Each number is 128 + 32 x the weight over its row's rms, rounded and kept within 0 to 255. Layers, rows and columns count from 0. Numbers have three digits each. The size before them is the row's rms in percent of the matrix's.

# layer 6 MLP up, 320x96, rms 0.27, rows 0-28, columns 0-95
098:185151145068137118122209147193116135172150113144145137193150072127076143148063136154127191184107135080098119106131072105065112119121162117147111153147088066160121140133130173135152117152169087089166124116107113106139119101153154151096130134164128108108118075073107163146127110121092190107
111:115080128088078132131162108106154099142122202143116235200127109122126182143165130130102104080138125111131175047107138060142183154115108147131138093111182168115124105102119127146093104101168118133103113139171116112103147123206115143131127110111147120160128137105116114131131165126149028117
084:154068147120107169161105172154107115146166142092159123097152072135067143199167123124094163158168147147104142105106095128103175084103100101101070082139129125143124095173123072116150139171070083127143151137101154149117102061134145153107116156151174157076124090081062186136126167132130088129
099:185091056107094169132154075169182102123145135115141084097094121079116146090102113100099093172106167167120144104146087154174123112139130124123083150140158084125109133115100089106121130097126123163109163054087064121145149153131117144103092138176130092186183116177142077044101140154120129141
108:129138154134171140160108158179169132131058203122111121120071126151132094136100113149101152226072130072111149120202109177124155089143138194125093095119092109109107146142131110082129124170123156128075142120153115110133143133171115097102075166139170142106121190163149160169142153114077094120
093:120136131131129153153083162110149143132125078165161151205141083137099136132125107130138153101173141112122162130065116149168160093142130096177148136125127102154142129182116171137199203169191109149168154145127154114081123094234183105145121126097102138083133098166124098166178133161114166157
103:116162212082172094129163097078153103146114142125139130124187099064064086071131151125111120190114130168111066153126123100099109106097130148151123100067108134114136147196112102141119169132092148164151104145137121193171165120118112156170098102082096085097119118105139136192151179115114110106
102:153139132112082132102188185136118172106131108136138086127110148091111106146119104058082113117090174133101041151168104109068085126059095120129083176167138071068139163087165131096126092141093134153115137069107139141126109154124144112155143121122158099100122202143176116119176147099098154154
105:149091151111074151067147110161102108075143160191148098149123157128093169116110156162142104101096142163182113107146122155095167107167146118131136096139167169136132181107107178078100154162186136126095093125134140139154129078143156049132145134072155109140114127127198143098164169216093147110
096:104119144131168101143154114185155167120116087081130112082176092125143148140156100192142142172154111129161133117137139184109157106148123091113137164066122142160082093105134131129141161097165125174187133172142117120134109217148150091202106105082175119165077105062107173133086096109171136148
098:107158108117138152154101110135084125162179133054095151097137121136191112119140099145150086188154100155075088155096091096132182154131083107194131128083063161163093139152161146119110132161141137106175126147149084062156085113124153105132133138091078079127148100124122173189069146110158115097
106:144134091088154178144102196102137133167118135109150106114173139164122041124118126111091169128105139168136103124138124124083171129144068069130099145152147113150111129152178133098141105135119142148150218090069093097159141137149099115116107118139090195198146058180163132139164140110076163119
096:142114112067148149149202126107125133162122089103079116142079120104150075204148135129085072075120116126145123096076137103092166163130155184153134094102083127198103121071114124096137133173171190122096130149090145157090149121125112068118116130113078079143108091123124125188176141101160133121
089:128159162177107129107122189150139103123183074143122181130130115159131090135109181134136130111153135122125076131178110114140153109137076112217155164071171060059102210151134119144128174131095192152130169124128108105129181126082125153150130159141141082175112100163154146102152139160095140130
094:160158101115130129123103119179081132163098143129054172142120125133107149142065145126118101097123092131155134105077088104127166115164097149077136151126141143124084160141064117134057167135100155155119119137148083198195162085085173164143133170178145099087163130077179142158155118158181093112
084:164090120107117138108097128154098115107133136129108130152151072135070146205143126116172132087171134109140130113115167141123182101140141131126094139140112180159061134083104223081124144121076182136071107124126147137113168158162126178112129168143176170092106181128125131111156214137161078166
101:152146099170128105169118096126168119135171054206111079164062155147121108096138142109149121163101184151168125122107073074149144097146127106140126115159076106106093117091143113130106153147174121094209091158095122087143119095174110078109118125124061135142105139134088098171169088095164121164
089:146093122111130169150141171124124111084071125062140160137137159176185110103177092096097154183125094133166098160103119177166088099178139092140216126129137127092122150145124101131101131107114080128085136138119160079088149081115124141187177104170145148155090147091164113117104143129098110215
098:145134178146146177157133142108149083138124112146134181121174106142063126090074105132124115120128176124163086124092088122185146116161079134189102109089152097153087090063112118096147064170101106154102109137096093141080099148086102199110155127100145067109087117105137081110133143133118185079
104:107069165154133144089115100137152154148109096096126193128102129138131151178141155194155124074117060135118152124103125116157140135139102085066134149107158128122115076149078138121104132087194061121146111142173127102087167135103157053131150132111087082166062123170095108151094193124176126121
099:103081083101111055131118154098137200149166091118148148150152141138097134149132130160114124142140133134141111111209158185149128167137154174166086154150122134183166172091127176139103128148199120067125103148109163087142106190094091153180161091101156124111123099099149173054155115140133122163
113:102102112171093171142088137091125146128154101153123123117129101104098156092125186239112150088085185087169120121086097169116081146145156154180144102081155185100091112090114140087139137127130144128103109114102129116091121135165116073168168080079139085153154075132118092113166100100144152077
096:129158124105052077175117101102146188187151076094123175123135135087133089105118071108123137176159141134090125154112105136071143150118104133193118116081101099067135090155120131188118085171205117165160103128129120101121154125161146142141104124120132114080146075160093144188123151143196118136
092:109169175108150145095143163137062074118165109148086118175126143131132163052129137171120104085191085166107193090107123143106124142136160216119143160109123155108121137037112099096121121162076130086146118149148131141152157097123148144160128117113141108178161133115177100115104172178171152097
103:158132101152146112108171127127127101161102172065167160137108116161104049099164120141152072174137125146165138127104159139119141091174095135167113067104156116133127141138169122023117166118157102082151100172082068147139139055171112135122144102066116131154109115116115106141167095179148170109
103:150107165115125158145080155120073147098111112108070107134113072182102085110069174135151140090171123114102102108125139091111143130127134110125142081097119154070198168134142098084183049127137143147169102154114105160137162149079089072099091116101135116143122108116114108165154133131224099172
103:114109192162150101097083182070139090165137154118083139092155118170144075094083133222096149188122159140094199061095157168153145123107109110136134132145125186090130113139158119118161180111128186142110156119171171129098142125108116173156151121116126136165140191138139127145132155160119178131
091:116117126160117114173109152075123143108098156100122136114148152107105163102083094125140121120166169101101147113137114149106141115156128174202126054096073199140151129064132165127111211176078140140069114160108162128079126126150094136108222121105170078113100105094111139173105128108099151143
105:106160199146119115100079089148134101129161124152163067124149137162112103144197118107188104176111116153103068165088159136087134097177141164103150179148118108161135156073083117094072116133113097149131107124116114137228115171149082096082096183136118135159128145119093156105163109089105135138